From a checkpoint of a small transformer trained on Wikipedia.
Size: 8 layers, width 96, 3 heads of 32, MLP 384 squared ReLU, vocabulary 4096, 3.39M parameters.
Each number is 128 + 24 x the weight over its row's rms, rounded and kept within 0 to 255. Layers, rows and columns count from 0. Numbers have three digits each. The size before them is the row's rms in percent of the matrix's.

# layer 5 MLP up, 384x96, rms 0.278, rows 235-307, columns 0-95
105:142132079123129127100054185107137145117119136149118132138119154085152112116125116153105116120097175142155127075135133095133137171104139127155173149107125124117177122122109140130109150096144110112150125139097165158103110117177137122073134149108122129097134142128180120136152130131126120132
100:134125114172105142140113116142170130119157132120194111143103129137152114116088118134139131095163134117124113105100108140131117124115114124122219129128144160133134105142124177127113128124117132122148125155149066177148170152153139181124126088135124171126138090112136081110119135141126123123
095:149102106111151160083098155132112148165107111141124151152126113096152097148139074060185155088129150148158133154101168122132113165138133090098135118100138129121156100130142134141068136115118133116105121127115102145132135143089159133083139151128148113096134123121150126156161133112127129128
095:121110086141118116164142151140120111139134130082122145104124173080124092129102142142178172159117124143136135093116153146140172162098109141132136100110109099161116066106106129100150167105122162172092144160111112115159123132115141138084121123129155135118108123126137121150180130127158138148
106:124118137077134124195146131120139117118133151149160129139102083094158135117085121126123101141135160155136145118090115133146119106192159128139154150120161149142116125164128165166154155095187137135127104176116112125128123131153148084129123161104146128106148122121143084143139158145157141134
109:142156118105130140097096110141181155177162088140095161165137147094137144123083102139121123146131148100130105152137131135120108117145145126105153167128102127168081115105137149128126170104126107106120134090123103157129178137142147154092121141140172143134120070119113130138111142102101167144
093:192141120079128148105114065112132094129127093141140078162136136143174134124136121143146120147104129105116078103110145101134150141124156143111097156156149168156131110116133128164128126152130095122127106128137131107137185138154121116095116129096154127128136096162115132137094146110175093102
103:145126088120151083095107088116131109177131130122161146169141172134131099138115092126100185137102105174145140138142129097151113149140104126144161159124128136135132142095131157078172121137151118094127111121132085139150138106138150169135112111136122139099130161082130109119130159084112134160
109:105134125086080089137119097168152095110128127112129136157137127126148102127120114099149123138101140124149147118115142128183143142171130120157154146148178123138108152138174150099137168081085151095119126126126135143148087099151179135112131144122170092133098125110132090116132115150113111170
098:126113145143129151124134128095132126107105068135099121121149133086135080143075112104137126115152129147114138136153158093103122142125179115103108092141112179133150120189147131113136096132154132139153118130138141114139173127144162099167142125108088174113106116133108111139097119156150111183
103:114117135095143094142130138159143126140117120118150120138093093128179161162151092111137142147113144106125120133141170148120132118162180117164163149122141140172151158156159172103148144127126122113143124114086134137128081071141193130127068117149114156133116124118133135108092125132124158137
094:112131127136103151145114070101175165128163099149157123139129125142161138103139137114115135171135108155176121148142135119113129120102115130143122123077084137132115148158075132135147126137125118108113066139115094144150147108094154178169132133137134174133099130084106115149158119159147149136
096:091146125133110117133095131114117116147129117119144145164168118150123149111130125115105095114074112100138150144132169121154114127126148095126185147126111136139154113146131151129157131155070117108173109093159120156133153174140126177102111096173164154124111116150120126128164132179115176128
091:104146092087130119124162155150118143109132117093158115134173147148098101144118146121131137118125149103181196150127135152107152125143170101139092116093132135166119155138127137178109118109156114134114101180141125108166085122140127118130087102129107132112113115138109120126124170135177153160
092:175141129131151106150126103159152113113129085104133129143121127107109113129098157128156165137119154110138153093106195089115165116129177120131126126115110166148111127149096109110176131157137118088155121101136089134124090117179140128119081127128137105134077135108170137108148152097121125120
096:146104128166132104151139117122140119149178099109098131083156107123178123172107139097125109150111145150143116182117136137163122106156117141118108172085115130112133145141117128094149108095171154135140106115156108135145148105113131182157109171151171146118092123133102120135142167154114133101
096:119174089154126113120139110154118125130086110127147146113129112118180103128145100129179133146114147138138129136113146123129160176141118129137167152107148125132130183135142141133118160098122107132164118121107106131116090070155151125128109112094100139149075136079144170151143105160113185133
091:150108069130119139167070183170157130115136107135142151141116121079117130102109115098164152116072169149161144147128112150141086122097146114131105099132125159084092120118157145138112119098136161155082135122136119117121146156104118132099122122096146129110131113119131132180124127150124120125
091:149131130131084117138097094118124161160121140152101119150128145084136152115096145098102073127140150170183097144098122115128071114140144125113154143143124182158160117104099119105154145090166098118153144149113082107141173130115133138134150172137139143111142139139145109115143122112124153143
135:175113146130118129120094117133108143123139098113153129131168129084152113087056092051137125104103130122137148137097165100124145179111146121145133119150112142139088108129115116136120089098137126143132119132104115099173119120137156140146128128048147115117124130122139136159122150123115137154
089:128167152100142132178130143115093126125106143118089161137078077114127142151126092096128102134120140148140100134126130134109155098106145210128119135151137143147139146127107098157151122110167149126110142155186106101144126105123175161137101152103146143128097101106130117131127111111079128124
099:130127150131066156176102111148151131149153108110154099122145152103195146142124096126114110104140070149129160151147108153099132158171179140181134118123104154129122124152116165105161148106097142151142094131109132125155163143126139140138142114148116122122130127086133109149151113143120152154
097:138135099080118138131171125110135095115103121111130181122086119125137165152123103110115130168157129096158149098137148105133147142104154128127141125144168087107169116100149201138101131130170104136128129137106150164133103170073141122129119152124113116105144145105129084143113152118153157132
090:154115137117135136177122135103176090170132133149136141112106133141135137085123135116118133128095156087135091129101140104130153159141139156100174124126125140103149137098144104071155149157099085100124102119121139130150100176103121133177101124111169110130154100154136069132137138141125107150
096:146143165124113138130137142149130124170122088133140151131151108094118137118081129124130129128135112164110155139108115076140152171103184138158171122125129140171144160150117096114110170122126172084154108115118115095116099112181143116105107140133134130091110118097119123159090176116110123158
113:111113127089043113116107132155097141099131110079140139160118136137136079136115141159145138133126111166122150111107134097138165152117178105149163109094149140164116119153100124135122186145102141148136113147160124150150098131129164116135131125144111164118098125116100141150126171152149157121
092:103130115150121130093120154136174110169151101173115171116107178130153086181125144051134121141148163156133153125151155163116149109105147144114151126134124109141123124130118131102118101126137137153083101148139153146158132106129150123111117135149158125070134131126140079114094124101147121131
090:151151148101122140137105142126115150124152096091127142144141171122169095163143119113126168150108143108136117124110110169127126150067131122103140119132139101154114136137099157068136144087140168136126138197154104132188125135120157114086106129158134127131113133118139104124088116088159133136
097:142127124087060136143133082104131093130081105159105111121117109133152119170134091156126108142151117106135099136128111101121118170135140129155103087119134157152138126123158142106135124159097076105136112082142145095102135158170146180146170147129128131138150109122120134096134119118146135171
096:151120122101141156109101109124127097154085082121134151121139106125148075138140125136183128096097154100161127101109110109092100142105149101125142106133108113114154147125147133128095146105154116132132142158189049132143146125151133148076108120090119102113123116131138089150106126133122115155
085:118126123131143117085078138135137150177171092143076133151169169102133114109124150114128133140144117112130161153157119128127130117158117122098136152124113139129127108129122122112086147096116111126135102098149117207116158121180120189100146164141160156123098116109149143119122152112132156115
087:142155159121157166102119112146162136156127149139138178117087103115136159134093125079132131141120169109121093123118120114127118133170147141156109128170143144123174153122145129145121155112086123106105110117128069114121136087153146121104144138128152098130073132132167140120114176151074116123
097:103155061138124128114131118107079153153143142136121145161111135138145161109108078114144121133141131147120180090166118112150176152114138153124131165134111137107124124129114151108087100125113109090157060184156129112116165137125138137124143171143123175120122133127098120135132133116104148148
091:103153095127135121093106102079111125148190131152120119129126128165120133075089107105103112111141124162154131140109148105127126138129130151129124122141141166124139101110087121112130116096118136119110081137132108122108126174046132135106135145156110130118081148073129114131146161107105165144
102:129171079110115138093100140112144172156141081136136135174127101114118064141122126105118111182133130089167116099107118165167163165074138129155141138103116130123166164151124186105129151125139132138121136120115118125116117125113137141137145113159142144129111126150140093135123132106142169101
102:175124120103136122124127118123148089127092118133115111118129131104149147109093123090130116128148174145146145120168140076157090123208140118118121103140110153103103125149139147145166171086147111143141115147127128116157128131146146122108073130126091080115111105137164104132155108139076128122
087:091152149155120185116121120104114095142123110078146119152132149111171136108099113113141152139130144142098158147089116178129136119102158101149130116121107141162169136159088126140079145163160148143126084109079140130115111127123117122134128122142160143117116105138100123177071128134144153105
113:140164154126138109152081096094130087150139115139112143164128141128169104116089122093172124122129126169183125132118135128127111156152153118158135109131161155109181146148108120122122156098115116124163081111164127142153112117154123160163127173097121134150085091132137150119136161117096148129
105:136149118124120104157152175120131112112143140125153160174145184136101130140110131149164115090152127121133141148094124136170166108148138092131145108106149127115131121156106157112133120135185136130149111181141157159152142154151090134110058130102114130147072113095119140113128152111158132127
110:101149087078128080091118120172193163118122081171092122146115135126108123095086121124135116101154179133132145144134145132138146107115147132146121136159161113110163133193126119129133122136122138117116099135104143146144076142141117125129101135097096120134128107127164109093130116115105137159
102:158108148112133121132103119149185151110097150079120124159143122127143117126128120126104107129150192083120097106085122131167154115138134110156110127153139136140147148119158154090136149144126150127121150150139146130111102093112146131090123136124101120108085120186129079139069132077133145143
109:078102109085100099131121133102132109120130099173105162127133089096178149141088144089107110113133153117122167142090157119119164126129172132163132138178114146126124112146138157125132165122119143122138119121154131182110122116108161168128103176137145142133138152077143128131113160125126157116
092:137153130084124165120147139090129149153163125111125165152136141107139138107128135091118096129131136162155147168111172121134127143119160097164156172161101170104163153137144147123130089146111190161150087098131122147108077138104131138149137103092134144104110122160111116119126134117168125113
105:108113153081087159126129135073092156125120087119113103164118135125149106109113135125160107123108114140137133113133113072119122172118164132164135143116138128136117121144078137130147137076132131147154137141155109161112121115124147166134134188124139141130151121096180130146102161066114149142
109:160145123141118090118114079093098111140157131112126157148120139130139119122114122083165108104141141143150111143091127146163165154142155114157119102133161185125157152171107116128148161110111097132164086139140143107141115133123149126154084166128109098154143068126122110125103116124136183113
105:206125129083140116152094118075126075145133111140118136160130131094185165095126144121127141126133113126141156138144133113151143155114166136133153124161092157172125130185113117122127096108134134131144117118121119124114143113129138126117144124079100108075122124110150160128140101096164099146
099:095117144161100141170140113163114131146143167118158144152146122140142132100099133059123135102150132141141096094112145104200137128149140103143145137106121160124160113158096153087140119167133138122179104086145139126117132132116117112156168144118180134106125145131158158109143133135124102097
093:157158079123123119108147120100144115084176089087101138121186181142121131123120129131165126133094114104130124119149113135105161137123163076163092138103139117137155126129107152151170128131102115140152161144120132151171154127141131105143065145124139106116158127108122134126073124119128120117
094:134164108124149147127086133144130163110142095137111166132160183103137079114123109097123121152095136138137110118105160108149136130095122110113102141084116112111148107152097185085109140111163121104102119119151116188141147115121154157124124161176183123137100110097135121144128138134104117138
098:160159129131136154163109166128127129140102063103112112157119176115098158078133128097174127149144137127130133104123166120093170118130151130151144149070142133130125163126143124110149123140075128117119142130123156127115138109136156099086127156142125148098111121090161107105086127105114171142
100:183141127116126120169104075153125138157152124162129156143137160142146131053128147116156134140094100116130098121128175120153147115114107111109143144124133176119112155167126169121109117101127123119143104110110132111158151044119131169140148149102134134125112090142112146098115114139121137127
101:102128111096131134135091147110111103182089124173141105146119122111166105136116119111132115126124108138120145154158117081123166149084100135123164131126134189131119116121163151144123117169146156144121124120105128154166124076098130158114125133116145083117100093169159104150127127098161146166
095:139131129083088127135085099155149145122145110132098143201149118139122116152140064101110130113125126106140141120095135117104154137127113105164143139134140145135124163136106174087129132134158115091129121158130098130138082139139121103078153144115096124117124136127118095127148106062079131132
092:167135135158080170173119162136143120124130092146108128133123112135153155101112122116113143154152136117181099101148111117134125127118123114125134156152133117114118144102104093106107132106135150089175081141107078166099164142101154136097165158118170158090145121146148145158120110153107100117
072:128149150143187054123116111160105150183113120129150145107159121118099145116125156114120118112149096058129108136111114181140129114122136138108166159130134134108147145151106095119158117116165116124114105141163173087112166110122164118154137120128114119114167157134130160114134116108118125119
103:149140121113136124141088153145153121171138115175149166141130129094179112124102107133144138136126122136136130100134176132129105173110147160160114105146129136122095116144099097114093152079129135118178136119123100125131142156080131124102130130090172124103117133143138158173167117086158148172
103:121140111114118153132164131156129106110144107118123153124152096124110139130110118142141144140100132093109129155139118139205144136172158095146134116106103130114179113168157144110081095109196130121153135125119117176156136133082128114152106085120122158104125095106125092093100117121132115108
126:166146097096097171098158124124113093138193112132128155139129174117141119120129139106099125160094161148160086075131148125143138135140141145136167097104145145141137149160156135155119131139138146111164126120111133141171137088112133097095103109092150103129151095090142090155117121112128114143
088:159177169085141140136132130092103090161133109104130104183178126111144148157116129131118114125125101106121165120134087128133124163167140097117128153093134121174145109122158129131152166132148125099138110130119126171132140083141146154130136143113132157138072097127153101159132171106114103140
090:158096151082134136159126124138114153112098099128181110150154111102194088148141105092111142116104116121167139119096151102172136123139124095130090146127128117158093123102104136114147154120125128141098145146146094118151153146143143096107085150146099073098094122098132159109118139139139133123
082:136163119145134149112063086108127152143145139130089126132140142124102125137078112136126119141111124128133114154135136159148191164175147119128088082117110149145156151186128133178107105103103129104171130155119118133151135159112148117137083164148132092156112130105134130123140160129098121139
108:134160093122109107141111076123099121148118144139138141131119112072138118133108133128125110120155085141161124145128132106100111130173154143160113121142148122156196137128112119081145165115147117092124107150184140125147123114147180135111150186119126128111115084120163130174139141112122141165
083:115157093134133156148135128127111088159127129106154140139140141119148145104087142083190135134145110141139085098130123121138118127123134105123164149116136132122087125124105136116127125145150107140161120115110161135154161128142086174152088142150137096124138097094176172140101155201153098110
094:130135126138115105162121144150108112136123106123143153132139142140136116118099156102184152124136108129152110108142182132133150124145155109194136172139163129116125171164092129162144156120111148117132152147120093171131127108143101134160169142082160074115087129129118128126180170152131134124
093:124140151126101158184136152129156110131125126146142126170122114146140098096131111146120146120134129092092126120105167123124133131080155084135111162142125162117184103134156187112171151152120097078112112103116103118110131146136153125112127135138045152111164131124140113120126124135097108131
096:168118121155126123156092123132104125134134123168115169137130157151139124123082145087189133129130112127168064154126191137124162168107149163096147128092113158136152113141072163137160102133136124108132121114153104126139126156148118152129100167124154145156110134129147158135139126121111132112
106:131084143116099107146130170113143141116170115104159156136124140125140101105079103090114165133115112122162127092130142065108165143134156081158137120124118164167144148134141119133103124131106114120121121129111082141117138110100148140125103130057144136149128082156123103148134144107088129093
101:125116103106097160158127142122138144125113099115142116119130087090157099090131107100153131128121105100148099154093163073123118164129157154106132173093141116114141138115088142110187135084143133142101138145120106085113118157145118130110091158133178101147133140122161131138140135127088147167
078:140137127118160110140113137107104104167127150117123150087167117133135098131088101126136165139136130140132100160149130173149137156143149141078107128101159133159133141173101096126132118117138185131133113152155151137154173155095114141138080103151138143135082109088114107106118133156114135070
090:143106135120144158143135167092120120111128156167148128145136145111164157134148087138119187116140136121166110118129133123153119147178108127128137143113122098132135173097122159164121165087122064136146127168144131167154143111076144094092127156120085140105149109099161120123118127102133152120
096:142110147136127108123160107127121110139119146125154145140109118145176106132132121134153127125108139135173086134145132071086110146145124094162096159162133142182137181155129142146135164098156099105127145131145096151087130100115137131106117174170132150123081133110127164130111143096139182134
094:125145118110124131155117129087153113150148147129107131133128176159144118096139144124119117167124153143113107097166127120120147159153114115116169112116188151115121117158124145120105110128120121098121105128131107128189161095100108166093125163050122145116139114105182116139085144154153113130
097:111120150105121123097133102125143109149162134100100181170143117117149173107131157141117124170103160175147165141119103160113097132109122126148121130151089101162143108107090168095176152159126113105159116143144140161135150137144143114107140113154104116112115144139191104151126134120106157151
# layer 5 MLP down (transposed), 384x96, rms 0.262, rows 235-306, columns 0-95
109:133170155144117091124122127165125255150114126156175119132141109124098132111112128118114048125111143117106131146108132132136113104131144121154116168117123137125156138111136151139139121135137095120149107116137128136149139126112127114140127141126131128115115093116113151157144134115107123189
100:126096162188122138133127084132154116150198160136163134144118137137142109095146191103106131114165153145088136127135100129136135097118095077086146099130102168110131152146142131129138106121094142145156128134129081108122124147148100163119145108118134122145150144117150081121124110143151135113
100:106154114110156189145153098074138101137160121149136144117060122091132141139183102127116171113114132121135139150091100142172127187131130114092108107104160135139113147114111130153122087132120147124142172126179136127130122123110108099124101149111132131146140119147101106114167142152131132109
096:102115132108108108128142101154134139135154110108115122095129119136144128144132148095157117115149129112149132113128162115131111181113153126148151107133121185146104149136147169113152110146106102097148081163129108151104144153144095117141065099085098158139104150060150095102139157147117160137
096:127148134111149083106140122138128176105136134144134129160090107106125176155105077127132013116123176144150093106136120110126098080134136137137113128109130124121150098108146147136113091113111151121120136131129121154096114130120105090110113132127148139129155149121158084101145125130121122139
106:121154122140176144151117082116132137135142121126092116099109149150108113153120119148094104151140168125117114152170120114119124123120119157057112182116115126161065120106136135128161159122142132127098125115152140135146118152140123169133112144167129134190122120102123170127093143181150112146
096:129134134137152105103137147129067120081111140078121118091159171108100078082136138111125107134117092089171114152121122149152137162121104128053100154130152122132150134163138098131128135150140103137154100163109118134118117153152131129098146109099142155131146138146108171141105120125125098114
105:118106148136147138125146133112124081156124102115102159109131166103116169135116104180075158152121076101115154102134097135160156179135104125137112102119120129126142144105095081151137137163127180108124121094130150151135128122136153093142140129113121155148165120101135167131097121168106129164
108:160173113155180146101108137138145180167118117122189128129091139139125121137079136129138098070109124102147128095144126132074128120121110109136131151110129141144136092095145154165124135135116084134129159122126107123140117159150115137126147106138086133113139089129129150167111164113115140076
099:116119148151194117194114158140133121131117054134128090106112134172117142144144098143127120119163096138094114143147140113139153145125132133133138089121123120123157159142126113141133106155165101069120134153163134151081139127146134129111064132102138162134156118132138108138111108152115126151
100:142121135130083140133134160137129137132134135109133116133093144123121142126100134106123128148142131074121084125081118157111111069107123125169115190160112153120147108116142193165087109120128082121130139164127113148148150138110114082167122097108151157151122147165094116138142112122157147155
091:130127166146128125080122116139103233113140136135126110124141141168139134138155154121153138118121118115099123086144101133134151115074093133126126089102111111126141101143138159170091120125095096085165119132132140123115158144154136161121125119094129119136121127078147168149123117123100107114
096:148120104182095164120125143105171165116167123160151144151100145133114133124095164137096035127127078136144110112113125114126151135132089134091109123115131140123105141101157152144115097132129133141114136136134111146134165119148106146134135166131103160104147104171134119108096170145107109111
086:148131138128113137171125123132139102152147123148078110125168140163101144114133131182133174147153135117119073088136115129176143120101127136126153117177158098129098125146112146116110122111146139116131143063133178129059142147150152146136105161117132146140145146131103113100113086135142132135
098:129132137106059113187131157137115121126123136125161111129154121125128132093137200128130192156116126121103131104147112166140152115117147089120103106138129119162179138113117144114148131172093160118144118115087097103139088144098125116144143136170115143105147139122097159147150127117133098134
091:109143131113117139123131144099153214131148114179120102158146122097141162137127120136124142133114153138114095134135134108080114132135125102111137108133142109072141145140120118131123154098105149067141153118100082151137183116145152135098143114162147127117117122058144134162148133135123117162
095:095175141162064080130120100161115105159114118104129134099139099172117142090134138119117142135124173138122130128094162140108126131085135131163156124108123096129129107129108206106110154160126134120136130153108139126127131143091135106106141106102127114152084170106131181133138112138124124147
094:115165111167223113126113136147109121150111140112121128136151077095108110126128098163131133129100134163111126119117094112088107144134108133134143104127133141182156135149132138144141176108151118072142148135164112131110113139159163121117141130135153115173151135140171121151142133169154138119
093:132148139100062067104141123171116188148118109134120094132161110134138146131138126130136027121119141130139114143127149129114103015138129117119142146132138135147144120144129147126140137126117121116146125110141151140129141123120136169140131138132135160107137144122099153129119122130137141135
117:152107152093154141128136137132145130117140122112127125137139118145097141114114127060180107136120122118084131132117111118119114133134189106148148121175084145109112127113118037140114107135123120144101094082129169107119123135154133153152100139092124110113153128106164136107088161097124112131
090:111138132179129158126162122106131147110113164153134118102118159138125144089163089112133133068154174129125131151148128112182125112128113129097102154092109076118132128107139117092147127081115092130120098099136133141141149152156122113114170122097097127138118142083113131125107168145075137122
106:107096108135118142130148158120125175121116121132114101075093138102121133119146141102105128089123105155147155146201113155120100151096123099135104112100112134108085115105143123096076082152130169173099146115141127093134169138142127117126122110152151109165124121131121086129126099165135122139
103:157154141102121117101121207123145126124111107147095134128063136142146153122186149104092145116139147117088100112131128130126127159123116122130120140133107135136112088110138146148121128111123140175101125101183164096143082135138096178153120110113126094109140118141103110119117136146105128176
091:126187143196114095094115150124110164137120114131138091113092163119170106128164116123127119145109138155136153140098092149114089154105085139109160154121132094099139136140107153124124127118148112089139112136136170129099156121145095156143138158129141083109095143095138103120108079131122141118
102:151133121113149179132149111103147096106126104111112144108106143111141103129170108143144155154098085170126145134086127088109149155093114098093082121147129143137146120135101024135129142111159099138123133142128145101089127106159135169129096122124107093133134136120131148141137148126126140126
103:153115141124130142128110123134110248125139110151131124160089135107100129107148114105119171129108104093148099090177150127117116137087148109066135097112140110118160117093131084128124129119136132090094113137128104136108112097138132120093102145133127124137134128115112115096127131125102126132
092:103121158151161144066109127102125091128142127161107111167136132134136180098122190153108103120147145156110119178140132116141099127140135112114158129132165092122103166159119143101122112079138117117145155103162143152095141141137140101117148165150131124116116133106125089138117093106124171162
091:109115135161091173126134136126122165112114127117149163121101106178141129115131106124084160142131149129154143148140101118182108137122119115120124091118124117092147162121129180091108097150121107099127099096101133135095147102096099113140144122093138104138154203172133122080130134135131147114
101:104110084125163092121137177148111209127128130144130119147195130135109133148119110141157161133086166107123091102122137109131115120108145153101148128091136128124111120135134173151078136152151091118134131099152126133128126129139123165159088180110115144092105136137158114116133113118127152136
099:123179120137245143144108136113141115121154122103146143114118122123135143140130126118132146148110209113114129150127101122131122156147091144126116096130157154116170143128117133140132118119125132160117151131136147171119111170144100136150104110165115135119148097128135114134151128138137061135
092:111135113128183163149110104111154157129118119137075136133101164131116130135099214163116098146124164104147106150123135119121084130119122132077093155129124131137105117129137117147112130133108153141092120136159126129128123196136130162127102122163137147178115095105142141142105149138108140161
093:115166099164178134138132135121142090111124136115102126132181161114120121151089114162103145148145173137166139162122112127144110149112139092097140105132139157173120143133111089193117115137143142147133172123114171105126121163134149112110106151101076115066121133112128120140153113121135128125
100:136155129161103144144118101116113160147098137125147132157109137132169117146192124168115122117119128136112071103081164139126112107103142141124104142153126159073085129136149174106123130122114088098133107105136128087085089144142102126123121171119134128137102121104081098108113123117109096147
095:137109163110186126172136143144139114104111127099121142094129131126120140141147089120125168137075146117144105128116138072169131144133123112108091057141139159137166130121156081099113132138115110125136160114133126125145099149179126096164143108123078108133115120091165114152113130130105119123
106:155108123126091136036111116130129250111158135121115142102091130113118139098155137125120082128125123116127110140109111123102131146102115112136107124125128131097135174165102157122143142125132123092153115124134108147107154116155137131134134150134125148145135086158112117109118138132114120120
100:131154146128216137112119135071151120116133126117132127121144141106120137149118069176118150140147125103108102123117125125108133155127102106134160058167098110132116124131134118122115066167116119124151155105109146148122158160154094126091145097138114105125173119135099100121120145123120135137
091:104157140117166136084135150152088085127129117149116138096092080118117148124159126141112126120112125092120150133106130100082166162160118098175125107118116132117143098118139105134166128065160118095105123161085115125128146137162151128089142104121101114133169124098105091148136133140116136160
111:114146109138137127100161125122144129122129126155153147113129142115120114120135214149103137098157150113149126198124085135114149140109112104140120109098152136115142155119129073139098109098139126168115159143135157154156098154128145148145146149122114130110099145152085102150178086132166155122
096:093114138148118108146134123119117039111148137158114144122143174153119121126156138119135129086171135155103155171111105123140148057155092123099151074137154149131110131148117106122109121120146110137135143106116139123110165156145105178155110133085108128164138143124133111145147145129128153145
098:116135096072130160118117123116133110075137151109144116145154071151139094123139100146130164102124138107098153130108146117114119061090127145115119145152162095154138116146137153160121123125124108099078150128103110171140084135155146110120146107124104125104138120108134150125127093103085109175
097:112151131127113113087128124141100167120134159141120131080119128131118119111135104122112026117122132094134147116157159177140136065119127112146155104130106130151161082137109177121158167128106139100149095101130110153125092125133134120119125128149138162116120152110144124109157104141117120094
109:103099133124108137123139144097074116096113156125175130101125149141138115154101109151157081107117136101137137112146133147136189113143125181105125168095127111114106130151101134114119121111113076126128100150150166106095166110147125140161103129108133139165145083147154130105092134115114176151
097:134119161135159100106094119165112201130133112103119141123179102153105102146155175134132138116122115085103154107134134130093145069113147114100135155120153126086123111099122156092140133162131154133099147149138114114125105118120134125092104115133124113105139125139134184113133111082127111077
100:152131137146080109110122111141094187119135121111106159136078167141119159140120180143151108160108049154131145176134152126118070153139153141139120139091128105094157126131149092118115126132131109128113121115125116162126116096112132135135093092127150109134089132121146128138094115137136138163
111:156153115111111136113125125131147089153144110121135136122105088122130113107090156141101131107153174133120136156110101145144158140109106164123109085120140089134149118117120051128075147130091143191112120155144138137157118142108122164104148161156118130188120110128133120123167122088135131114
107:153123149108146124151139153127131155114136108144117097165130129131138146147134187098099165100130121080087150147140091124124138156138166098149177135161115121108190152125119105125160135121087092160103093120148137164115112129108081140138126121137112110146153155146127124105123111078117143084
102:137113122121145145129102103098123135127113158127121136120167125111126122157135163136138127138090150094140166120163144136112123118108134107100150136109146103149111172125142131154155144079149125117067123163112075076173079120162182099111094102151085141117127100158102104148141121122120127111
091:140085145167143161114137120093105099130135159101107105089156135133134107151159144123110089125128194153133155123109120107115132100118179130129123104145113150118126127144107152145183131137100089093110150147127159134136151164107120100149140126166118105136163161090123115115082109111160098095
094:120085138137119109141129119110119128150115117125141171115139091155130199115124130137167179100152127130142163139115104149137099107112173137103113077175108108174109087156137120123104126166134181153136096127123150124126109119157104115149139100155150109184147138126122141130126112086124115142
096:170123115154154121165128145114120138176128146082091150162144114154101086092133127092176134149141146140088093163165137164139134126120141113111158112149140113158142141119141098144149106160118160118137122087131148118149085160126108120141121131152128176113110133137182118117141111116153082102
097:112130123105111076121120121164124190142169119153126120111102149152152153097123192130147146128097134098138121145136110130145084078094099121085125134109147161091150121148141167120148118135138156101128122122102066098112158122129121175143122097109144122090127128134135143110135132134086109135
097:136129167089145131161089129137103110151092118174084097134102119147129102104163105119094132132110076145148132101123144140114133132129121161155176133158108158098161130106102078132147136165130120118095160133110111143095115114126123161110101115119106113131136113109112124160094084096144159172
098:122109133145125148098131126101096178114078111132163111105123118141119154108147092112123118092103120100110145147122111102095152101084078124150093118125131112142145111103112203138120157145140145083161106136114099159104115119148105087099108126115086133089149119103103147129146096137119138112
096:124139151150187100131119154170119122092113137132098131077112095131098150108120163119127131102128118092096167176126151107148121104143097118104114152130146168135078137120144084168142148092161137155128137102132127128079097143146131089126174137100124116111133129129126156120152084137130143154
077:148129118138201137121120141165108189107152087117101138128116155135128082129111207101125127142130122154149119104119092130119141089136096126145101126089119169132159142100121135097139115128128113139150129137155111136122121143147128137152108124107136144116100089129167091138093157128076144108
105:106122078109212160144125114093159113122103155114112115161123112109065144131118094106186109147117122114104120099115130143119146155118141141143133153122090135131141169139154062146155150131130124107118107150120119098145149135159159119108108113119127122132136139097131137175102139120124160105
101:107142118133138145056139143151153135095140126161147127128124141152084157135141102091173155123129122165119123135161131167138138123149107138135119100114123126123233142144118113101117139123136122117123156162133126147123127129109110108112093073079106101163146119144124118111168141143129099135
116:139100093140184119088128102156140113118158118109088126100140186110127117136162110154168117129117132133144136124092089109139134180143119143114129109096131128098090125175134104187088125136131152132111154103090153128104135120133159109145129094136106119167139119095147133163083112137143120141
094:116102136107214143133143138128104064151115124116141125103158153100152177116128146111098103146121151147135111131116133157141104182165134119099150131119110172124128185075137125150153152093112109113141115110105124121112148125104127113136132148102101139129123110094152113175137152139157123133
091:126131150168114160175148090100123150109134155110112112172139124163140156118120139138097114122135086110087140101151145104131115087125090120152160148109098113088097165110093173126106147130119106086104134098110128171119083104104123094167101117138140116118152113153147125112098128149121118104
091:141124138127164132129106121136147172093161142107142137132103116111128088138103112104115130152094153144148143110092087144154124151123168138138121160153098122149166134138148078128096100114104109152118121107099177102127132114143140184165131174099133161139110114118105175122091118078123159116
101:148093119135110116115112120133118129123155153159135122121117141098132160103165176103101041126134068118146135132132108135112117053174115104124120125151115146115145105127142163099135126080107093128103110141141127146118122104172146119109137138127129102116137112107120073162136133151141135157
085:133130121101202137100113117114128125101134158085149140143110124126159130102158164165075141155138111113112143151138119130133115108135121094073103110160150142149129157124154084156140079128115153132133087115116142124126101180111123107138156108149140153166122152104105148090147141172113139131
101:116118119139128125138141125125101102128122116125118121111161131157148146109173191151123172142147071125121154128163167149126172089101157152146137078151113102128114124192121096150113101148120135140125125132106153128121078152124141145140119165125152113119105170138129164085128098119105089120
099:141114139151137134166130165100109138131172151125098081142097149146156123103128064132124096121127146138115127160118130137097115172091118102182119138131120173106155141165106115108145155167167132131180149154136113140150158164142118144150138149121116155106140109101103076135122133097122113123
097:138092118149159106108159118125095134140180135149080158103116116132131133087129217120134112140129066133143111151139128102128114118136102136109126098128129117122130150117160109124071122108099119115116110148085121115152148157114135136143152097088120132167080158133102098136130151151139117149
095:153106163132082053145153127155176147117190153112146097092080127127109125100128156131131161113116131118124147128125134115096148126131124124154127107116101142154122139118139141125105111159105164136112115109089084131112086160123079129157114102117147130162094154142117149135150171117132139113
101:143129154177081111116094098160129192074137132119129136138143125129143179127132159096112133151142080129106087131134134103112090148131142140129134110081127118065117142112112127109092137143116051117122113125106118150100109154108099132145130148144131091157112148123127119123116094132123119139
091:099162149162251133092139122173102127107172141148140117138115150160127124093169089103123116117132141131111131119091109106158098151138125103172135146129146153128157141128129120155151172115132131109101130114119150152121136097140126133135120134111110152109117166147122130121131145117154133116
092:103133131099158140175113104109177104138121095156134155097125081115140131153128098092132120104143121141151145128180149100147138147127118101113162166139170149126153148163110154088175180110138132102110073152121158103123113181132107101145106111137121157123121147119138126140125119119153140103
094:146175125176111076140127105155107090126103103107102106113117149120138091120142139120173059137141147135122101117148140160145127051128134106119135124150148158138108130126120169077095131141130139130145133142174124133120141130117120091115121117113122093107108139122133085144110127151183145120
095:070120134121136135081129106100112113115155091188126088140121112125145157127090104091147101133152126170153106153135135109152123148115123104139155149168106080142109185115120126109173112098102145142107151120158105129114077127128164135128139123133136107118154153114134123139149117088140135172